{"head_dim": 64, "norm_eps": 1e-05, "attn_scale": 0.125, "init_std_o": 0.00732, "init_std_up": 0.0293, "lr_head": 0.00652, "train_tokens": 759400000, "dataset": "wikipedia_en"}
Each number is 500 + 50 x the weight over its row's rms, rounded and kept within 0 to 999. Layers, rows and columns count from 0. Numbers have three digits each. The size before them is the row's rms in percent of the matrix's.

# layer 4 MLP up, 1920x384, rms 0.159, rows 761-797, columns 192-383
100:573452489465485517438530462555519488596635442520591608548436490524613561561538559523499514515415445481468487498560493486582481491509498464469538519465558467514523432486506524485584467464461484515527541529433450432489403489476512581367509443505473493571527533527498561481585504493584584511433504499528491435534526526471469517447567435536467520491560452561503418497503481444519559538478488538508427424416425430550478463484436517494553563519546474416429425432465450497477630400465516523531462543554446453565498469467531523507612563410602442504376499584442498534448447582536568396
097:485503562474543463512490471499379482555481516550436433489502519551533450463549619557472518562413438388506481478538510493529571453519466491440429524481468519489587565458486452437438523418429503420567508511460492530464547392572546484557540446561412441583493464494501510458440474462470449501501495546482554418496587549482461633603460515570508535521523500431531448601475440526582447438525475520518526466456576524531499559446586485558460539555444532408511532556543510434497508554490463579409566452458454528493549533463492537579416542460495460471465472527549453535576496551469506485
094:410372609534532604557498553458536388551512521489509565527585528495438453575480522443502495477485541553521501496636497465529573527441415582517530526497505432518546458545507504610430511446575528534455585504587458410480477486534458485531530555405524514589488512450571508489495513427616514534523501629548484410586466547453436548549486477496520495543408550472520540473538526532606526423514549483504511549568506435519589482472546471458543482430523423547572505451507472466460534469429437456575548440408540482532519589545558469502497551465470571485527528497428492481569545589572543448
096:523474472472546514464539459516549420499473475506524473508528435419535508521545584462506601570597526445475529533411466481485442426611515577600539453512512456421617486634459558470505424457558545548547464596571557555481509542571446588527512551539528510510512579515555478481483489569467499470549492467502516508511455501519510529423475429571483476405542543479534435429528495507563455555582573499452475498538466511479479559511515565420515502530492545488550539472413553530485508387554481519557547537536485581539489451564508536474458477529514467529517558539477505446483552517553539485
090:454578439551497467625611480603438547570528470523553486528498579566566520466488475506480498502542552430533407463480452486437467493558525451451501443349456462536579536511417472418537499575564418559477520613447557427500491546500411553489555458466554441510463509481466511472467468425500479582432502533484552477506602492504536434446430450593473409452475437510437477527497463555518500516581485536559536472612386482380499477562446504496436549477446571544466490550489459561502480457471473493536557515474576502526537437548599543503465429490550557492473445578491595433558519382562485450
103:550427422539368582493479516514425478444420488540547463613472525519500507524497495541496504453477495528531485506549417450574462386523433454534433434499503515512438431538535553513497493582500535502454555461520390473455448490465445492373530450460595544448482450432556543509551460592540535552471525570492615486511580628522476564401433490460519491442549593457462450485516544491444479623490442510495478468590463532519535454473498469529580552432459488561435438539501486459415479450557512639551542516466525492477595533563526482474472557477502432532545480442554526598473448526521460436
103:497437489396567560420395495558516442479427576425544491456558566460555632542507546395481508488520509493468478496511552503601525503602431497535482486526502480500535456572495556500464520469572409521481529516522398559553592427534499504469452526417468495477465507472492462517471422458454516428573527539502383508454442500469514406420452578492483500527542492490487428537472456415469397515550495530516481487416447480580510595524501402471521471551511581487528628539571421417480488544609538588553473621514616435433476474517625530434557485520480466523507450499506491467482528556445471466
097:486496488506510506613510577439559491490474530536557469570561408516547439497444507469448428501569573413455528562472527511569562496486520489499400572517485436453516558492644519526506419459445489412512529469465514399524532486496503516491495491534592481500483448360418534459481496558577502524549562517402422511435450542482542536507568505459530482481450478542440528541503530470518510542506567453492542449575587500494542505509522482548525469520432471421537485543489486453470518526502594495391425573458498461507568444556553460513513550483560602434596508539514510532466514485584491466
095:472402475464467470562470444508513548417400519484457632547492576587471543511451486487521497367405508482440561347545486524499450488554612505503461511533531477535474562539512463538389465435455421498475557435431592516483474608519428544547512537489468380551538395439330584434525537507515537608543563483361520485609433469494534502469533595449422484552398449556412508545511512529571495527525538508521497624485467546528483467598554457481512477464471505435500545537504514515513535439506483477549436492457458505465498497555450502509518440500361484439450496500549567529518497522488472491
106:532476440536401562487490542414474475595474576446541508580481543484498486521484513527451556527602483475572480528523492439470543473492493498492533558465426546514569523499492511465475579450503493507534583596507418534459523367506511458574451625555455490556503555475472500442491477463501460408503554547529533500493474475494537428418459503411495505495483536506543484502471425465508500558599483572485514603500401510518504593479505557462543490421478442514404455482488535477447534591578469504511524441463499483441443455583557540493520452536553443485533569461554530666567560508488439608
105:530541528523430529447464582519496589471536378448521404398425469542473588509465452420498445475474444544502558504558501490555550542437591511398482467440454482485619571611621502429563500489442450430524531535437525587457422576492554640409531477505511385503518412426531516525461541467506524469590429492509459539407503464479456522525462522414482442461437547547540540511436473538553572585468491436459479513514509486424508527455566537449502434486513557547578470421530533537574500547534538475497510493446453543451523446468497463600501506489502461540535518456440421476431503570495558611
093:496559511480592470409390465495430472461583481450461501543505502539444567484508523548493530614477495504509505524486469525552451467471512509354508525629484599484472461475512580475440483532469559414517520497435579442487543487555534422530465526473546499499455474532491493466534503468484479491504528613538432493540495573481542438511475498633481418489566484464550547571538477503454481501563504536476588475471484546533434487560588470483525618522518569517500520457477517520455540451504474439433500365477526439531548439527581514441518509464477464505457509487542541571532499461512539523
099:508441549469479547445541431483444531495511544451505412484522509509579487410497440589529415547568555450521541481464488519474561503431538464489502497440440538438459496571555537427461549449596585390496479512606490609526513433463479577513470561497502498568538477456445488524515518547491478484447546538544520569504453506562562462569442523443550534434477473467490525494480622561538462420551455473526463444483456547459457479550507502500454506540403454591536494529477645472460436540559577494511391522480373542447446436503510448467484496405560517537407555505543513538471607452566482462
096:545440493533467410503444588545550500582596438503493517590444544448452413508577501489581495447529487554493426485523482462475490413508502514498422510537463562580519474493474523412476436487481489527548489538515547564553448543562504505519623482450509483480507484502466592511523528399506504499480490516478487531418553502533566599447502502509502532488358482480506458497544539494461460530518515553462452521488463422483539558557561525479563454494517476471506529523551462408558573521439513509507510488422546459448550529459590484604625474557504485536531485539470558546500501449440537478
100:491496530396497515547463489571512542420548495473483410555520486503477481444547445574470531533560487566456534572565467482519490496558478483454523427552487470470489442446465492417471376606506544585505478529517449451557603370477529464545513514478498541552588424459492564518533532535502480438537457484453494559540484456494428502488406482445451523504540549468582561504503496522534427549557408470421481417523493484562563573496527481490580516507513437481515528543420508462508499500517513545493503550466438347537494528451364507481485487381511481448515590513546584485532437415555457442
095:449435516486438591490453513500473417496432435607485488544471454485501478496503433421479516555507511471452551503531439509553524503571463493420453542563462511454552471561449509532528478467486530538500481480461474455466531355515576509419528509456375517413438572521485583511582539486505486539522547540454520562533585465536375553562498499507527482471486576420437549430429438565449396478594466522440508488515408490497503565480492515471543431439485489564478452476630444589434435471470501454565510561464526551443492499515493453497526495428629495541531427601526497524469405504450519458
098:517474447430595514458498502516548570480474464501590461535433510412386541552500553599448491454460434469520590546448528422587494485450567514452490640461457573493540573574412448564510524595465520467457452330527532456509504540540500603432479457605489554389471519553608519524476519508453510514564466533514519615477528429463470525420445461537459507515462461557486499481439537446508511497471529420445559366547480559526428464518540436457436508588396490516541456499572500437525497410549509532487472476496496525454447482471490529577487512556423419567490462485526485523490466468537523481
094:575524482492477427520401428516466539455433521573514555487477505481513490487475517575518538574569478478455403532469489497667525453603554501545431513488454500453561484450447556564532486395366526473522512565503578540519554424509489428485504383505455464538482480588534569538473444402555476501532557450489571551495458505488503575529435361525476503553557452557464552468467467473507432541563579522488503499490439547561479493601514575505568545515544573495449545485545482584503474551463483479486455514492498511511554466585455429570444482479530511504446454499569542593533560427484545471
102:551420610503547511568510498454500538540446529527553602479514501462607503520535491571524483478472519460551514597457469465587467542511526583573476396488472523493434520484483451500523541506455547484494463430500531535556525417536464452496542528468564459568525434522578549529531510503489489454451484492541541534434525563505478544426457391523460415522566535579520467512541522528533534494658482545603438520536559480437552448392563508413461505535594574535467463440482442423476599505406450466476537520542512500570435522559409523569499548532556514527481585417424530502566456523566508535
105:545582514492507496656484576415515574557571511465415483498573564474595399552515445574431439433503504476496437432466557460462523566465454455545439499472549389492421525527538495452516506554482482536504447571572528519517488455516439568427506530448587470495504514579476521518413550503580493460485530476588457586441420589545530453425430518529409445415474573493529410473434510544484459585416485470541541573546486508484559503468455429494555439474434460542493536509524485481589550495445533386598496478556469572486534498410519570506430549472486494512376541485529458483376470388646488424
095:512474492455348556610478529456580516433428498403488541485562533490532506599563546482435522581489509439601502493523548481550498426489526418452521510530539554499583461486513404574574521394487502519423530474497388504426472473480429437556512472506468497492527515549572456465499545469376484537514468292507526533533471419478532452515518403483615536523515474494544463516476452428435455545500487504564538440495519512560531521471497570507508519573487492453440483466435524558431544578441397567452527546443460540501421408493399535488533459463435475500496564506467509575504496542506472545
099:487535452516489522499510505562474487385507563529465484570446449512496455584464511479540424507506534506551536509531489502576634595576548581632452447470510506538517606517487522485428521457536477483469512483510553569413534507533478470555455517487533460541580423426410556529499520501533573465426500586578470482592491505495504361477479516489525480467475497443561407578447471472540418519513491621438371535463518597449459526555496510426466566465651492422551540570529508464480475509413542483438518491535511406492517631428500449541489507417525552436530449577524519495476515496408492428
097:502460564498470570524433480459504512564454523536528541438442475501467494456483462440492438593469537596476527518585592500496496549529519427503620529546504490531561512526496533453445528431401437507524432538550537458472595431478530473435524576534432491451527480511530628526427487513454433543428527597419479555371513500535481491456493586421441464470521513462548440490539528452448530396580489480478484550517467500450388468529533447486468556479479480477526503387469401522457483513560540478510575518534524476547452531547504508522439383544405439628470477490519445487475483555472521491
099:567440569521498438553531570482415495465549503472455557445487468449474534549509494557505558473470465436536559473543471528487513409461460438446546477553471500528535488559545455548484452550519488448486484477508426510554452458479461520434510492389412529448508520572438507595452522527499490540538452531498531509593458547508541435512525428492521434583577499484497456480618483606643519520543554529487482482504541500451524415623453499521586547621440532549525424526474498563432545502585509519568577466485486519410447502445471501540496602546519366390490581416589454494561468541473494494
107:422501498462500423421409504447483483550467473462502463542454441450408414477479538564547484574520501536476452531580511487509488518489420492462495585527565491544535594472388514458537354488492574557561466621465520514461584482545529536458478513518512545404507472506523524458512503437480466550562535541439534520526635544457485545472531476329466456486398502515420468411453487578489529436536490554547445408455408479534521579429531500446500510468533436434489559383533498528564515456547470570565533508542381584475471518472479464523643409486502522497452575522503456423466518503489526606
099:437424477521522534487485440498473464530477575613467596488470467585459464562507467531439529453555497533522543469594511468463527538405461421415463519491452432470533468554523465494449467562482476506373505453498499506374490423426498493533452486455453524571467537530604426547599488478598495517514567462520479508562505521558461488487504486462476466458460472541539636463467507524454546540540527518486432476514479490465532507464464459499400401447477446599416440563447610380473533476555604469416468562448451569578519546503427515492510501522383504470417472553448415528497488459546493577
093:548473496516500509498392527552426533574492521497509496569393461583472529565586465548470533490468501477547529455520506558433447541462554470522548504487559484475497543434537609400455516510567522483443548540545416555509557522508447471540423449427540444567542485583527504574528500525469588540509451509542444511509432517648464599493459454508499523452530589416464495560392446488448638515578378499443516462562516534559489518552497488516489511510507453479501470455474536531495493566497510606494590490535452488533486513513511563455470447516573415569493493518537458444567521506510646503
093:538477419537435580501591482557543592580515527525448498496481562592397554468586497541535515483520572473448508568533480444518485416552569612527549589423495464492520501509537552462474499493575515402502473532519552512480547555519516499463458448551575555507494566510539479508500471461565547541450468412514483473527494516465496390500468479472531484565567515466488580475476555622493541450466524508423582592557492438574503421575412585495608495411492524503476524468422550489395454571470418579452490543487476564503508554450518420494406393475532470479552432516507582516474569556499480532
097:367535524458405425562527532560435508549509443574509542550478428551528515428553493398488456523513448507442496545450449468510501475482582509493524530457532462482431497585450459544562533468438532508592460561500553409534501518508476497517491479487494540544544435519471475425507509392442500536527523523425493549588466491528459587437466409471534495520555484521426492487548441526501451531563484461527447519446591505592512461532524528391506456526451558558410506404478541476461459578497457453481558646423457574512462486500542421522476476545576505417453573412531500465579481472551444508
099:553453452475458417509569467492539565567522563484541459550535528513491540487474456425450470486536533545448503484438463523538543483472462398553514540550511523505550498482567437501449483561398459444529508510519564480444512521499474519513416560452547462556428560469493494484537497602547468503431546433594542539481400502567601461525504485471509507563519596506500551517477511453534541610473478491535554442454555594424537536477589497443485468472514471484572583551618584555435545467435469563525383470495455450508542370463460494472565591592525578596469500494563532584475488496477438501
104:514496588474472532554456556540586539433592528441503426504471438399498450468577503519553537484573448413414645535560509438476578532518441501572464483540466545376494476528408438509431571442469464499514467530455442544520496517468430523545511543481470451455482534472488434489512510489457448453445520503553575527502630493412491543516475499503454446554396423518492443526472504537510434501488423465560522497380491530495545503456476408493440528528433433522564458510592495536544540565529488509452494589500481430522464462505593427576546491434481473541556477492541467512499562481463526467
097:527446514509535481511457521438506383418452482461516445473472451449517438514444587497497487514480551482424600535582503442569435521549488541493433476397504547548559442459521440401480496555467569502474552527504573523498452445478579464434512558537465477405518497542585545573388460490484573477444500502538466592465483529423542502432594536407523572594456545566427506584528521429480441579446501474498490481379516585518529451484447517558495503493484455540579490567543498548467503483424477561574538583575499597490490547555528457575479520431456385445494431480524434527547490557533528494
098:528541573416597508535499533515368497492462418538560493530456556548536504505483455515547430551508545545486555490502470526457562472493460481551598565596501550569493482442474480482537455459448455447441485562470578536523511492510576558545405520506552516451464496445536460521506498543538481545441405525476506508450476515558643616468515460434452462572442575526470368565500461502559498476578562530488543577405534454489423526529433604454548522410501518514554482558505442541563454536548419568546505479537547472530503603559509497507435450487498522590481452544434449531457497493535556451
097:555548618553555456519566528538598433534554491451459508545461478503430450464527463505501531442542410576514608524586426521507518457519495606520566502409439514448464530502531539534489505484520510551491549562551449478507537544560561500552655540562547489461475537546452524581485495526463465480481545512564457462510510498527426492561456454515516452469484410460470504525467412477464424426389439433456422527480499501569576458485504415468505444540523474449541510508479517451512354485448488503461482447535443493493497487496472382458496569501552460471615502580505538559556472528489446447
101:468512377514486413444430489554437422489541553545592516616475501481498503483485439466542486495436592532542511508520590525546521494574613586456442505481465543506551572463451470499498608481548493526465502529477540509489395487538531548573528491500518501471603496412499542527503539514556507503509524575486501447524413558499527468377517497464554527527466579457500472559459531483516525462521386480480501460548459455525570469444505557508517473536442481539429363511465486423473476548460484545584519499516581577413562580556567522440522559416542485398518453474601512476609484461531360532
091:460490481532523479457481390537593486574558482550539454454607527482468477488577478549442563562546563492547407537501469511493557568521503522561442559408581424558546510543533580503539515569520484616631461445611441478415443472524554514411555603454479488486537510468496516448536562533424525510401519528474408546513549527521516499486415546465508552485475500488525440508474486376520533460604541493509492409481509536511480595520497470528448502534531556530453594530429445458551510549517458497458522549470570451550514449486500533523480422485580467530629564460489480440584556522434512437
097:502577510424489505465503556579544460476450487544497429463514422474406526513512556619560524515499452494513531503554590482513478429513434447595518493494541500408532504525534506451498536454458456608586450535533427423473522538489515490416556554469525470545424482494535515360632487478430482606572581549455502487520482425556568460519529486513458408554656573501496453504516445528518520511533445544485498471525502521550424461549543490509455502470571486433432479566433459551533438477563592450484585506562547546456472513518477440536610530486437458569475430489470512450448572557461532415
# layer 4 MLP down (transposed), 1920x384, rms 0.155, rows 761-796, columns 192-383
099:490497489513448455472463519563532515380533517451573518503592484510516501398493565530511412410472495484408550374523465518451525486521490399466566541483427478544468520553507499520481443535459493516574520541516572581565501520435511577475455513547499496482630608543525555514494511528465506556513532558471462570430465476526563514611554473510472484527516578437536520518517599520523497539467461494491530568570386494506538513445464475530524535518481504505512532543564427427540368475507422459531525530530534537456466549532556482524480514542498504508552570508518487482545477403563453485
102:498511570399499548465472463511555536506525546486557524609461501425456591505466467565536593503578489515494362552571472445517448497463487539563546479436382537515451521582403541417515523531561516474408475487557434516493409527514522448578548444464550467402603493434441474500517483482496543406524448442543467401510445489489480490438582542534525544468528461476508542481475505553379473554449489479429544471536491539452492470566488449572479586434613489587500453588474554472436549456474552554662542535435594488549503553430528451482456573558477493480551524534485517491476542467480438512
099:467543410455457559556446539517512501560458481582501547510493562540503506524551387565465440455537518513473505436438454491603480556537506488460498471437513550481422507518433564549525483432500486503544418494586533468569561466537524438477543423510503481538455539421468561509600525421484541543430495466590546530496500504532488561498572532467543477425477468546553556551472382456539503457440508503518441445510510501465532493491538485456607460529480606514479453544502507517491544550516497559463509561479579491517438442442466491428536502617563503568527537521435467512438530544489472557
099:399499602426563475487575523505513535447511508579532592527486514509555530459440465579401447485410480538453508553491426507505506508499425450472468447452520559541442398518537553518557458492505469489448575501470559406452628474450511537554519457505478453481634507474497514552477526446458465498532566493532508490541484459517470509485487601450524445560423566523469453497494586467444516463528471512544478537493497445578508584482636450485481497394468472506510543490530465522486518536497463489563442544493513468452557547515499431492574559448394388555449426527565597514531508515480541487
097:516554478480490442429411516447525621469459505476463513507590477481636515456439469486519518563594531509424577434568513555558591531407511543453482530506514539454365504495536535501514492467453545491490450411476423531514464505487570497459530501459530628480481505476489519489461485527532476492512514482465447516536378554529519510530568463464559458525485502532497501405472590504532479366553521408498603490459482502579565416497489557552448496590558466494455448599438564574524477543468466529501499538538460541556528436471483474491478537467416496407481509461544572458459546558475482488
106:604495579533604482424533460415535552464501551519483516467564486465433534475413455474436514530553453478512588452438462508543476499512487531500440436403481382446534462496471426569527534501488526540485540536522459525573480554511472512535485502513437480481454480546555519502425471519480382545509438515423504511427541511490494417492538483499481432480538578528550472562454484470495480566447502537529551406491554506449490600464519468484569505528410474535443547553505442565596585409552567451440531478548457574494503554515449429483502406437490555594527572514491336516495459476427525403
110:365525479473461435510528488522531507486486418507492553556470522487473482539579405437543468532460544438539472458465490421505429515515419578555496515545558467452480456476495536529570516473560470514408646494550601468520474466587380390526535544433484446533552499480532526581508425461489554580497494416466430446509418483460524401577536499612508451522434556546511610530439538498391526560512421470536432523526521438482539481505501492528474449403479524528582393526468506455481499468433561490464567516451617534524404536465553474514571463475447539482528510496449600505510490548599479502
109:531461376454431396538486580477483441544557473420385502489545404528546477535506397532540464447569515460471447508439489463544455529447487496541542444580438461470568526480488459474524547468548448488571547564441500480525462494516490534504486388441467478436449469559452518497521518396528503488521392542515492427508465594536508454482525524543518511483472497487490503494388573495445437571549536582541470562520519477444546567551353528492581438431476522535440477527471484545429460553465490481500563454575515576493507644409486529607528483514521524502513511495569466457550538418476501471
099:524477477495476518516495479499550526517517473483462490402546531487398475466488507560372419468530464456486465534364567576498501520473564415531512476483437561515533498514584498468584462469486493398509546477562517461561584456479545569588550448476494521455466506527520511509500501436452513454594462500448534469526574448555507483497473527524535497458456495489576509382587456504565558491472489439445498452547567533569486520413463457498431520535453533431433480494429383457492455557611596528526512412516485545538441485456491449526575545527568519515546516492402480509496527425443500537
093:499581435383479601495467532520491540544353544523477525461515477552566483568511439551600459529429489526458570573502452541456425494501567456459576446497513368516518490486430550439557604462543513522590437424562434438445513543555561571518465584453516517557549480480600477494425481471506505521524458565492523412580512502502452528464461504508461591522491567524544520507486515508559514477527499527436476424424549462515494487455443563454436492512472531520550478568516469581430419491507584416523539461518544449529614512403441550530438381538514475478463595497433499472469480463508501603
092:541463467461519468461565486596505439509483535503468513533555526511581491401442483486591554542564454435504440520445549516434520490516497559535500561548541496531426502435475437475486545520564517625552531485536499433519533540476352462483511544496575543617461610460395491482490423583466503470512471535454512511503479481467546453500540512463497505531611430404514390485502457549458522434509548507591544482450500530555484543457461507515429580538461465499382560580455531457430543384560525559505522571577558527597473498570565554479462494509527459508430510565469548571567515438507466424
101:404481480482471583534494459516433530588523426521524464588475416526464516426480566551569532506493564511475464467441472561535512466514495487533528474468516463356523479491610449570595481511509537523527559502478546533525469485486492505487541491426418541468503491490472573535564549515481456489522425493544509502446487521595487489508493565493565544473551457613471551408474475409495445571442459493441515474488473478399564528576426456408489547503500476500456563486485487496512432493523480559489547556447519480440509578555483495526495514534447610547489520518503539528481529572500542407
099:580516475477444471477553582567539472498540503583448578510410496514501503548435522539509453457472463556463444530536474558456443547513478504519499420453486618581442434662461504474571501539497538531570471550499544393520384420545550549518545388472511523516468623492548465507494530500437624486556516432488431455525538508519457506422367487485597533561461521423540458480517541503503502538445463527473480537480464504537509408383493465515554494481547543495547485535522471583536499488391483655507508482534572510556579561521450549496543452517461470531534495505468517408543569520522452432
095:485525484397473536553607389555510471537510491462426522524424467543500434486379537451433569447437496530445540546519576531529495426517514520523516487537524476434475490432487445474523528527440483535454574425442491457457503445504559545467484434514465491530431511545495390400488451529562499585587458449569459539485433388432499417683502543518525431580535502446590602488441499486588355477560501473438521551530581574517462473385454455525522469511493528488549531473590417528539530521470473481447456534566422559493535489523548464508419453561537528464473533492509484442436491468529438498
103:486486522431452449535477527580446527506513548515480537468533546463438524523520481476434449577405570643507520504428620435427412548468531469577473525475553499510544416481508520481529541539491556555505481545539499500496566478516486524583476524467568508522469502469524425628511464631568528518539556457484560614559505505551484532478471560526457522495490481489538485550549558495544497559514526529488497557561422581519473454338461495523485536523524588554416445555459494522518490540518510437492435504506487523554520433418542506488477341444436506512482456632512505551528417464518573473
098:536480492500458521502488435491605529538558504452494538498372533477528499494429393543497445542477511442494511506479515461479498437544514484536477641514500581515530522492458546481510509545518552557373590469501464494516468551530469387517487506441552565562545498408516491525581473504500544564435597530500466517511526610414487572440581450540495665494524429580458464497459548504498589503471521411447419508548450531506543611515502503459426574550426561562432483494547480476370438416501443514580548575509540475400478436502479500495546404549534514553524524515503443450503445501535531418
094:530435598521457482590462564475506482484462538480458497471531433444572397422449382563510464441453520531630488503538488471479446534509426529600523537452433472478525502435475496523479470513514517606630454524494638468504507510554555406535495516512463500544555611481533501499539477502569531466437505464416540427560522454537585465505579453508551476584491511452516451451570534483489540497573468522361490546466512459521578510532470564449533530517576516572499528560396456572577539586471510471539518518478532523426535539384517395439521427490550535588491476516486581474426475433540488594
094:493397519482524484439474566495540534499561487490407489543577481507522462552534508485516482453487519658520576453532482529465517535489517499397444527534553411548497503558533563498495500593411477450506468404374507460469362522430526532573464565533567456430544561485441522447550510556494534462540502487515454499467516425470477456447583525565494437474500539515532494545507493551550551519426508530467619469556541466509532564431537454455514449498494501511476564530442528415504508425516506423483501470475561540552526499446475407477437423575492640517514558492438485553491550574532603457
104:511592527406455457568463499440475502529530434515522564577573437530488474438483545538439470561526522488472507468421420492462560462493509513543506504533535506508517494465465472548452533455531503503543561536441578478532513427470481478600413480519491496477470481481548394419609531523436584508482446608410496589393542463485506543621517471421464550517451454528368566433509524569460502539526544406399501471511549378472441532449523493511490488442568502551525452566486565547496514466514520423530468520525489510507548506457541477455401551514566450442472471489478520562532481487464493606
110:468496567483523562541588478563511445473429598666464570559450497461477498428552566576452479544497465523466420478470529529456515556550401506508602516511486513465551500565471483468468540523537435503513477510501524529478483413632454502489477576558656430427512638469505458479547489534522584510475496494474526484551462487457549506564357533552517549569497460537610524503587507574480489453423565518475460472389522535517607530478583568504446544455445485487545549542421496551449531453445513478561548513487429495570459532433540559542495442446534422527481461445572532556485521511403560479
099:535517495451477381506499446506511519518443456510506485519531508525339428450442557428542510510537461477416516476421472422480612575471523433499578514518503423446497484481539477504508479521523463568541489461475576529458508453505537515458532463506499477498500491534428497513430441535514472500475484399611505547503445479528502580498531524501460521523410498596510509467485516495493437498479520611418465536547544467474449449502525526422578551523538510563567562566526494608535411433396548529462489520671525492577592527416514410483536469494459498511549507485517441494575529551578453480
102:495533517556488536489509557507548492459471452451657477456504464499539501508582573498588464556418462433510584583563465514516464482419475546510501564434466484577509499484553488528487479521426461459489435515582609444522562488446540501567438515501554540469531527516525419426538491438480401577489487516483432480567511428533555529539471545520464424505536567411417526426494481510575506529425426516560550525515507452493512519415457500580427526432507520567455590492492515518485473483455526548533532541517547518489416528564547545619550477463506476574388464482488503408492588558432526568
096:503478533562487497490485503523452455538437431429518450580518446476563509448499418439483523414514513505546507407499451525524582467448483571461463452415422507572477517524447483504491502499588509563418476509508504507489446563617544502635477527536575533420489509480535485480519443416459513441468520443459487482590510458471518522489488534557602553449533487399414534510567483465476485543476536577514485390636568507514549471493524502569579487388508463512498457524444498510550468496412491513523532492432548522492546422547441456516483582537513514489473527495586519511577600570382459444
104:410489518547471531533452504505501465597509508463517436394361623543478498475438506502441453486497542481568594566604518506450498480535516412590517464425427516492503494598442464458576493459537477529425450526536504541468566485552486450525538455593464451509506494563513466524482535516515520452572628501481499447431546511531448523528471506524543523515479447550392411498523421445485507449467561454421548463522484503461552440441518484490491504398533516481517509526460550523444524450482424458414565554469573506509521489607566537381458508435478536587526472540511576537444480394536503462
111:524453467392542546424539556409497548551504572523577420543428482485510572423466525496478485520497495637491433578527494457479442532512401514574637476549509500559421495527565559512468431523511469590506556532546550524550460490649535484499481484444499413541485519516529437493508593544501451518532535383492541443447418506463468440475578527583499395522495490463461515466547510613476428469537470533441479523444529578497463600495500507476526496513420459545480394479456485509496470407473518525408457465521500515464480536599469486430564457440571620475527505466500503458574467521420416501
094:530554560534450557428459588565447506493419516545435577584516448517501468431506452452507399444598496469482463524505444559581450577426598482443438421506485496489495561556465468568510402440460512562564413465455577495535541494502581483523530476417508554494539507640467552491551495470578488525490522511513531567518423420511510543440505440569581516459559554489448413431487404448425481602435502498524497492474534483571514623539489434546509472483471470491564469464514535551450532576504525513483457480502555493458520477389508514581539590457564555443540427501509493564462560481507519493
097:465538564528599476487509495463525531523531546448575492523541567510615588558447498598503453548459498637456499524479470431535436556550510555524543372528496470551480496448470453510486525578504435538527494489536462481480488579521530497529607408497436511500528439443534498491506514481563538487528507474477531425460535519447509487494391549520451449582447480497569599591496473541548473470447519408520506500543499597573494518532397457507513530475477516536512489554512437626510501504563528468536492558494486528494450469458524464509614517544521558460436537467452506560464500507445474501
091:559591540461573478552474485455576497449430530508474462452495499484495415409478511479515460543524506532517454551421537502492481542539495439422532513462477635479511467461509597520524493505500532577529581518551459552522517492481537419531573519429444460479531508556536553509459552532439429566511483533517534522499520584490540601494585585515420577540475484546475498509540488437481516544482553501489432501590417559501445564454620466557477528548440578622553513488494491480504474390592557565575491479522509533470542418473542567529549537513491589484528480421499469448482500446522450504
093:545478559481572582476492501436489467494521570386540507480490447447611563547485460514509508438443525517467505570520536606447421439537485372554565503517563431558564506524467509524466491574470488459458563496555550457482532599423493536378489509473462414355514485485500389490547545565530571468479449545485509430448507523497523482491430568514479453613435538439603485444514501467487488453486460618500531560470503452553464499575504463582499497518534463461519465526481506566489494508518519567593466467493491482428506492565480627506521532443456394480451463522536480516498507562395577430
096:515492469466489605572521534621471515507506499547475537579409520414471528515516511528532478505527509443524495377503590533446459486535433555430518622486478482581479494502542563448563464519485474517496583473611566509569428428517484413538621488483497547458491547460509463548525512485568568510571470538495524416527488512460541483542576544550548545493483469462431552481565497521499482547588477446472487550505460434457458476525497531458522547604476429530407514542470476490458519467552452502426492484508529503524481643450451466467444465513455430425386531485469541533482529571469615498
113:538435438474481476576401535559497529443532558580445498574542483402438533426472496567548428503517517480481638596513441500545486520511520467513494406611560520426593511454585551502551407421531468568541439487528523590457533522502586423583471492507524549518528510509450424528492412525477543568418481446537453507496516451487505502484578545493535498479456524459513464545475556510486526500474471537549482455512490503566521498505506445526439428551456502511473449610526452500540498514474541544423439489556563593473546565487487523403557469549421597499481520467494577528407517487509550496
102:496470414539509597502555525452463514447553526424579432456495470520477471462359407498560505529514460495566447446610543435563490507551383481475563453509446478472534531357436536538485466531485447420529429506520501474432480533481471575528528514453401499479508543497482483556602445576394499548556434566401521563461449490628507497460511506501435495456510594599518511525467554586452509506518423548470511520533531533484580455509512497550582418576464482504430457510484481492533499529446536615462453505474565470508450496419500489509435459454436454479446441522516510482457514484520456479
103:505578452557584491521481638487557478474513399479532513449458536536485502464457578536557462482458491450476412532529478486479446451504322479575530545530445457455543451477551490476500480544487528567486543408380454397545481517519472490547479507408516463470596495485637530445513505509524503490518537581481428493541601537489504526436506481535527543537434475497523437570545478544636529497411533420472450407489572566535442527547526525517479424485546411489580518521463468486471525538575483472501424473440466522488549494516463493514484487533500384382487504447539525563450484501629446462
095:541554559511481547549501427441494541522500549544474514528496539453589547470434507435537527611453524436565462450468481465516444525489500438479366492550458450549560443499461490478498555482494541510522521467426427512521461581512483531484448357553583456475479460376530440502552461434530542469542516565460590528545539457480561524390491489541469529494547604562587470556495542535462430592499526596502508439547424546489467493470448475509512467517602470568465559436585517517527613532442446566422516515484582580465504402498461541478438405476478542566409507519471491602500512425490538521
111:490504480459453424565534532488479544512424538563503531494531393537498489461524461371449439461440531499494512479594377533536475562492499522528522523526598532563469535538579517550580567570535576514470474515517508516490563499493517447504408518434472472484453457500516449379473474447608566557478516548495566486345472499505458520570496543456504508445547479487447520425512536539563486573501477489506454503541510568501490534490493464447524471484468446567507490499468442496532508516405543564494478535560569488519458467499591528471578494563536491678432460450490407576464487496538575452
084:497554503498488512522435567478528488459462508483523580521424528515547566484390482487530483439484527535517543524585554482479471443502490457471506468633470508424520425520515495416469430450432521378451515444459495525579504430395578495494494471482510485468425500470499521508509567511555527375526557526501524487497554425529540462478469470478543534587554572580532481414510464464529480476507511514565439403564477517416507501522514497511496459399516471579567478465508553506433566463467430551589492472508438465521464422434497412515535535497400473483442443500547578507542441462624572507